config = dict(
    n_layer=8,
    d_model=256,
    n_kv_head=4,
    activation='tanh_gelu',
    norm_eps=1e-05,
    bias='all',
    init='normal',
    init_std_up=0.0381,
    lr=0.00216,
    schedule='wsd',
    batch_tokens=65536,
)
Each number is 500 + 40 x the weight over its row's rms, rounded and kept within 0 to 999. Layers, rows and columns count from 0. Numbers have three digits each. The size before them is the row's rms in percent of the matrix's.

# o: layer 3 attention output (transposed), 256x256, rms 0.0361, rows 38-63, columns 192-255
# v: layer 3 attention value, 256x256, rms 0.0411, rows 39-63, columns 192-255
# q: layer 3 attention query, 256x256, rms 0.059, rows 64-84, columns 192-255
# k: layer 3 attention key, 256x256, rms 0.0556, rows 64-84, columns 192-255
o38 099:497513452520487525427477451497505476531518562516469542516536461527538514475536526490476585538479455511529528532560488499496505510453572481487560484519443440537513406562504518555486525541472530
v39 104:499501526483534541434468509530485512575421538603418429549517493490496473505471482536615540488470539452482474489541549416456558548512466512479529491461473526453503477485486456527519500475491469
o39 098:453481535544471476506489543431505495503524525539554473539468506530459523501515547497558406554500493508506494542449481549510472476509451523514501500470535520546497497478446521461482542538483445
v40 101:595501525539535516554518472524503407516529494506467465499504515478456454519457507524466487512528488547512456513490506606433559535493517472515504530564468470482495578400423485497535461495440494
o40 096:480456445504582473507472494418508552496472505499537497496484452493561435526510515510499529521452487472489502508578562516472511451550532458507416422525537534508535470518525455528483566506546530
v41 104:493475412488458519484554493529517515527427479481498419486530511521427523498498531524524473556497476537483520548490485517494472527461523507468560564562535518507503505456514460466501469561452505
o41 104:534537558497518514467467543407518541489590540472527496572459546510554463558471464503434517524457525479471574451519461510491458564541554521503529452491441464473426448531556506494552477496549510
v42 106:525474589496547500512496518504507540457435544505473529502466468420541472580517472460522530530545425485522485478419479511460467512487486483532478500501556500557486551465521467443514542526456534
o42 103:492533532465469529465504432492441452496513486545489477503537473466428442468521537579534457483559474516533467536533428460591489485481489494490528521410458517457447574477556528478419546534497469
v43 110:559544447487519566484545538491538458487503523500541581486494513484495522498510453441480496518485539470465507494494512466509490513566487504526459524426444540495520498413477532525518531484540498
o43 107:464555474501468466565479475456491517482577474470471503486464478445475462525491497473465561480504454538454469485472503509518470521442491540481594520499481509494515527430480506493473550517479485
v44 098:508532523470498396537516533507447409499445533565515509418518487560531509534507428447483482480446487473578492571495484456483500526564519493457567472498516596474523516549488478496474469473517544
o44 097:480478540453481505522482490530462501475533461508507519601468549510442549514549489485532496502582584519467484497577488532459470533482490493507407514508512548497461494490559552541500452466450474
v45 109:452423476512547575487452476505469512512366502512513497510579526509529516538490526517472502419538514500448517525478501439457489515460510565503554529530460450518592529491451554498522491517482504
o45 102:478499516528481527523555473453528472504488486461456535454483474415500536425540437467496564609464433520480442501495465572489544525537511472446545474489531522495517499554544434465462391538558471
v46 105:497462489426490496436527366504498478522487474524511445428490442467452471475520444477436481559426514474486458480570524527522563495541534511471527571467481524452473441525516488476526479494537533
o46 103:542471496512547523498488484596491432480535452489543553495543549492456498494465504492512535536582531474522515532439455466463456487478479479502460473614547524516509541448522514502430516543523483
v47 100:537484489427489497511529430581364571447529524509552522525525452508490497528497483494427445518606444501500435464500492487504541633469552512425472526548432529480468487482502567536511505488525495
o47 095:512449500494500573609508570515523518532468416560477527467515513555494488441518481495521532503509502456468596511482531490572489468486472531513475492466542529463548440519430498461477439468498478
v48 105:478497534500422512503506504488501527577502508471499554536507500510525476581458463518548506480539517435446522508533425500499436486473485514440474525451476536464504423471441511483531557476482532
o48 095:492459457559537457556526475561493500447448450535523525442494490510456545475521446471525480523490434525521522562549487561476508486473428451572561454466483480557545597564528457518446494531529458
v49 095:586424575439448512537467485491481486555479443519523518468449500497546551469505499530459556469419491535496473363458541520526493509473573532505450497535427503527521523445501475426459505518501460
o49 093:439503514449534452472578517475517443500466571449445468537527527510508461503501498522478476463526515508531495466514495411441608443479439493491485544464593483560484458528444555549506488543452515
v50 101:417436492534444523502476576508466496446449549508486546493531534528451521563480479505581545447531554473533444504449452459569507533517494530538463508563503468512549527531444490535513565540496558
o50 100:552547546502519491488511465452472529529452482492462512505489519468497415496495475477465507540535442491538523499477566563476469512457503506509567484404572587474446445484486496520520480484513409
v51 096:559502492511505493470516495583539500556449446442503524530588489482551472521538428460588521515487501496489538535561485446539494415427559529479540442520545465521474482542479470466475559499478511
o51 090:502535492496494433514475520492477534482494443556492473496453454481432555451475459460477457488474553490554448439454502566441499520501467509458478543524525513509513549479566538486589490441579462
v52 100:532517465433478552503499561522569473457539425526559530520601488472432489503552469517572504541513475449548559472544473460508424550508503495478459489590564517512472464509544530527449520441547495
o52 099:523534533484445563447433509432468497560433453498537445447490451437486502397442573394527494455510536542496479544492504523544516518446488570512546475488520412467517529521489491523564513468555485
v53 098:544483507550538521485595570528464495486492475540548500570534441553552521477488521488475459578473390474523488468526505494493536481443547477513455514474485504419484525564445496422523533498486576
o53 099:513564529495478558455439421500524537436466485463471490472509585496489503520532512567481512492462470509422460496489451529479487540524464516455459465482461486524519544481463522535486452444549538
v54 100:501515469550526447507504544533502519463475483524506503517544502474485501529503483522530527493456457520561508535477450529544498506507494454538491513519433546448530476507442564512546505525479458
o54 098:458432520523424499516539520535428512501485509466508481513469500559573522464463472487481518473510513501433456435481527528526458555495540561519552504493520466468529542492529545454460496445507556
v55 096:459473463519427422541554495525521490510495431483510477512497501512504554479474451455526409562498471537452538535473529499537475503501561447521444481487481503488533468534478500465506560497513480
o55 092:522542542528569534491485417529487442490517521477471473530449528508550435546526534532487500483459472472557440527481540455448497479465544559449401499530556487449503528512540471459512542533561511
v56 103:493498526516480500500457519527471432588486458524473579442502563536467463481543461510508588529512566546526418491516469455496538495516542529540457584446476425546516450506515506491544572492519548
o56 097:550504465496488546517526517499527546459537573456516473469464462452511478492479521475531508463507462514487544473466545499516455507481468425522524446565511544483594517479462484513505427432467521
v57 103:401525506488483565488535502553495489503508473501444468514485515479472460455454596464478461487510507496475483506489521492545445514493526544549552515441504554518542500503453490512527469506530544
o57 103:562463498517501457518527487439489516491544471487585512446513495512478474430572467551514517524510432442477522409539471431465461524490479453407448539505500488486530571493484556542512500500402523
v58 103:559504562538591477538509536452534444527554570508533475513435467485510468559493495488474450496397490514605465462486503496549546544449460528397509459573515455478613468533487454434547543458625479
o58 100:475549384506484530464499473523488529438465490527532519488555522508560487420494496467457507483569444491514464499448554513428520473465466539565484484533527544499431534500495434549536461496413412
v59 104:513544495483452520447475489564542519522457570500518443539480523504532465490501516456560518431543503460491504444511482557533499509558554513506452467475471479497498432497467475515543572430512509
o59 104:584539487478468473485547456519466467455436467551533503396537490490486523511492483508492500555523451487455501543474456473506508469433411545487558482544503526439492506510617512446541498516506574
v60 106:534592445453496496496552471493471528521439517524543561544479505443539527485499477505478454444531442498508497519491465563451584489397457580522508495527541479550432427501490491416550550469501563
o60 106:499439521488487546519512539455509496495572465505525496495529456572564389431497527499523493543500508523474507475540504496539445453494510509463422533504449495472543520493517418529480454431513489
v61 106:449479477593534555564460519490428432460579559490447487441523491472508529477518510597484461455468471531523471520540545536504503475516439488495468565542473562488538491508503457528549414458606517
o61 104:588546561455461522488527470462455526508502469533552432510438543536431461584584503410510519495500471442503507499515498492527451457480474577515506500413532380450471598523477558520517522508509519
v62 097:543547482506446461470416508438461483496441405491466521517525444588468546520452566469489465561488573483493579518462487552430491519597437505517482488435504530517559489497480421571558457515516539
o62 094:476470515464559485481462473521532541458551501544468461549510578478472479452651416518460540476505510521461500566564455468570510456498559456532518479520513488438482465545509531511407507502465486
v63 111:526506512450471471503494493467562447478497547413509455485486442544556508476551503542536476491488529473490437502498527512482508533449466504555393521537509527466555534568478492583516539433499508
o63 108:514500386545514489491492485509497503499480476524487512531492547484508554459461497463473521520548566506537432495555540481492516459605523567497510459519479499522476465501488496510474503481422500
q64 086:454542536405498474480498491473546473439548533499484513554535532465537479539571497472547510512548513481530548571545536434471547522457466589558489503486498499524515470514456491511518458487443403
k64 090:405528531496458432451548446464490481514516555460486414536461525498544488550523530475471480529501508500502505439549618503595483533462528525546489471470495441498424492468429447546534521526480515
q65 091:519537552487523533494501543461428564523496515517531470489460506565512443520487563427504543503533560530500569442453586532519506508588537449556495599484509481555543531533516521499574519471502494
k65 090:450518452448534525523435509564433488487475583519487504428529486458492447551599489508511443441494546511471550431580520494482484516479428510576454502567478500470450515533453538487433501505596462
q66 090:551559518518506503536483520504465510545511473503498468483470503509529504591444486431564563502474508547447554380433480436544499486496477534462428493453524417489469514529555530496586518447502503
k66 092:533456549443573494586532566437526517509462625473586527512501457526488515453438474487475455406412490563562520489507557534527503565471570510483565500540439498530519585440536480499477456508511426
q67 094:494436580451497535518495502407457446495537486513468557459487423477531469599532528451524553497488498511531483439551470478474543482505560503452483560477564469510461525545504508503553491513531453
k67 092:477556501486525499537467509481579521500556535499475456495460475510486490527540471530522479509510534513547479448494486463425515516477433536523453463528585518512544548528451536482495483514504540
q68 091:456501453487389584542536477493455508524552462508532517491496489550539537482555568441467507574487514456422460496474483484533534516508518498485525586542503526439485529503520502504515470542437504
k68 090:439530454505453456531535572452511446493539509390501545459509541545407490460461494490572445536482461522502420515436528497515535508458454534493528473426507489570560513564501527488450465542505529
q69 085:465489509549464466499519526502574491463529480516437505494549482445539481472456509507498492589452534489630436495503445536470465536441496476486500541478521455464529588464522498429540445463556453
k69 088:496600472471490545516525494500460465485443540450499538529487531466520469523522533475465418521527590469545599488439488481490574531518472487518520528491455432546483493535474494528531481491493513
q70 086:529498484511476497492483423444478463502523506505517503544536439534487463472541470537521495422489536501529477481553505517579530496478493532510527522489578508565500468491462497487452479489510450
k70 090:537462481512480469550456470559580527514478436481478515446485458503478525456490541535508486529561524418515459500493569455513476561431549550573410528471531523451590593455561506501457615518427484
q71 086:512476414446506460539464423506449545495503481478496525444448537468505502518545499473504480506463510530450462500532474494572563509475545433488516491514549498469540472556532448467538481444461598
k71 086:449535458537482505457525543486540580425551495556444480485566475485482540533520518563542442456454527496617510482500421580499520482485521471480517520511497492473523488443529515463529521502483522
q72 088:529505482484521524567507451481546460484383524503491573474469488507583466432528518571530529547509466527465545517498488550532494481501494458527400505500484405523503443525513491476469520535476501
k72 090:393492392493481543588529458493594447523517491470461493571597518545608535518506434518526427548497494540462474519554496488498509462487472565436522530439523501534550488541526523518489507470477514
q73 085:520461460500481449566576441502515492485482426488462581576513539557499461567489521493598458456523507501465459434488579471599490476528520470473531477482483490469504525513484502493360520507524551
k73 089:501459510540561502512438489425486483528487515519538511479496430510575481498481499489532436516571497411462485490482548455447499453512502519410539548506540461538569527521572475507506506562467506
q74 088:458527502473478453422392521431500519560491522593487508486483447528483473467464581544515563534457463535536472420590454482446459514437473454473504494492532522524501455465506552518554410510515461
k74 087:563498481498477567539523494482449439460479538506455460478478461525502459516520469486456462510513549539490564515529594448557546493533498514572462457518445502509480514507462457407486556437543484
q75 088:486548539454535540445458414522491481491572563557436474454480538462473456466556502458509551521488546526502501448488483559552544506470491553526558446460512572488478478484523514441461601549478532
k75 087:448469540499537460540468484497544421452551494551462506528581472429489518516513505473506538503503500571518503434515513404541531552559461458541451512442475501551480480528448413441547478525441470
q76 095:517507463492483474431465528486549432520478496504446550526539515482440473532571514473425563531600463572520511549538515424568532516479535472473509514472496446552511505542456529482560553449550529
k76 096:485507525482426558484489510466500440524486437592497466554484466450482538443503569468488535508520507482534493512478567504501556515446482557485534475426518449567432451519471510435568488559508513
q77 087:483538451554545448503502502516417561535560509463473527451484494431596429527437506545527508505524441489519467464565508570487498464525515489562486470525524512430432412512476512515498518547568470
k77 091:550537546486442445458516531531489493511468501469557499487569500505511532531528448533462538531541533483454518490550447514423502513510520528541546446506466579538463471484578464465567479539541491
q78 094:589524559507496470529430511430521479578496494522518551531421466486480472547457474568467497489525478484488488518556515483449481479516538490460480525544547524498488479439484448521549514420537511
k78 100:532486530555468604472493505469514516514419460481478528480503413459485524526507479482500544551532449462521531422495393535471488424515459447499527510519482543521431462449540479566508504471525558
q79 092:481526533489436475488542524528511489433492535494476478515525533553465469497524381507466493537522499432507512519469545545459570469494551505538503525517522490489518549547457482543501513537540410
k79 093:544510464483479501502589528569462517500480499456461531516512489492519492493455557549499564478531500501524469541536426537478499522593525531508490477534506537454433510521414509525538539446494460
q80 085:445515462534454434522549549447514475600489485572475550499462454537549466501540426414522490548518458466590493533484562465522509491523438602477507489489539425459492535432491479499505554520496478
k80 087:503510546505498432489489391514397419456509504428480565498502515531554500464522549553470466441601482433473475480535553568555557497490590586539516550458472612504494475494495525452489482494454487
q81 090:539533483544574524500491447507437448464492484524461569484620534541549530523471481461502508507479478535518498552504450492454461507431491553536494503530513537433543473445533426480532486522426535
k81 087:580505502541520465496450520529549567515550472466529510510439534465437463527440460549488463479563407529440495535404453565543502484517482405563500534516453511535539451429514473535475565461471542
q82 086:450543540563485460457480486496520494502500568459509461498594536539500468481491492441495490508520526438445497498521536512584515541429538502534543537453524529523421489468441499493437517494492487
k82 090:502518455527478511512510521514505477516531492471462516538516405618498525535462536466485489566513536519607455482572535483481497469604520494413500516414487469446513492454483470504526538453524451
q83 090:456528440513473522481520476524479520479468460526410526469523564459494503571535504470549546453402509477483494539500543514499520578521551457487515576466513425480496469458509460471538556502531516
k83 088:569461500444520448533497534544481392443514505507491548458492446558521506465502497489554557561419488558501542473456469453540500561528540467449479539522500483509532421545475544526536531472565495
q84 087:445552485612441507491552466525439498555481443494478558430506406571528513492450452490499510505502540477495462514419497431502432443515554487466510547471445505452473522533489499496483549512448485
k84 090:475561501539490504565473481508505552505495479463538565511497453446466555462481499537527508445489474528394508492538505492499488476535563481537558502509473484522534473440530481459428597504498480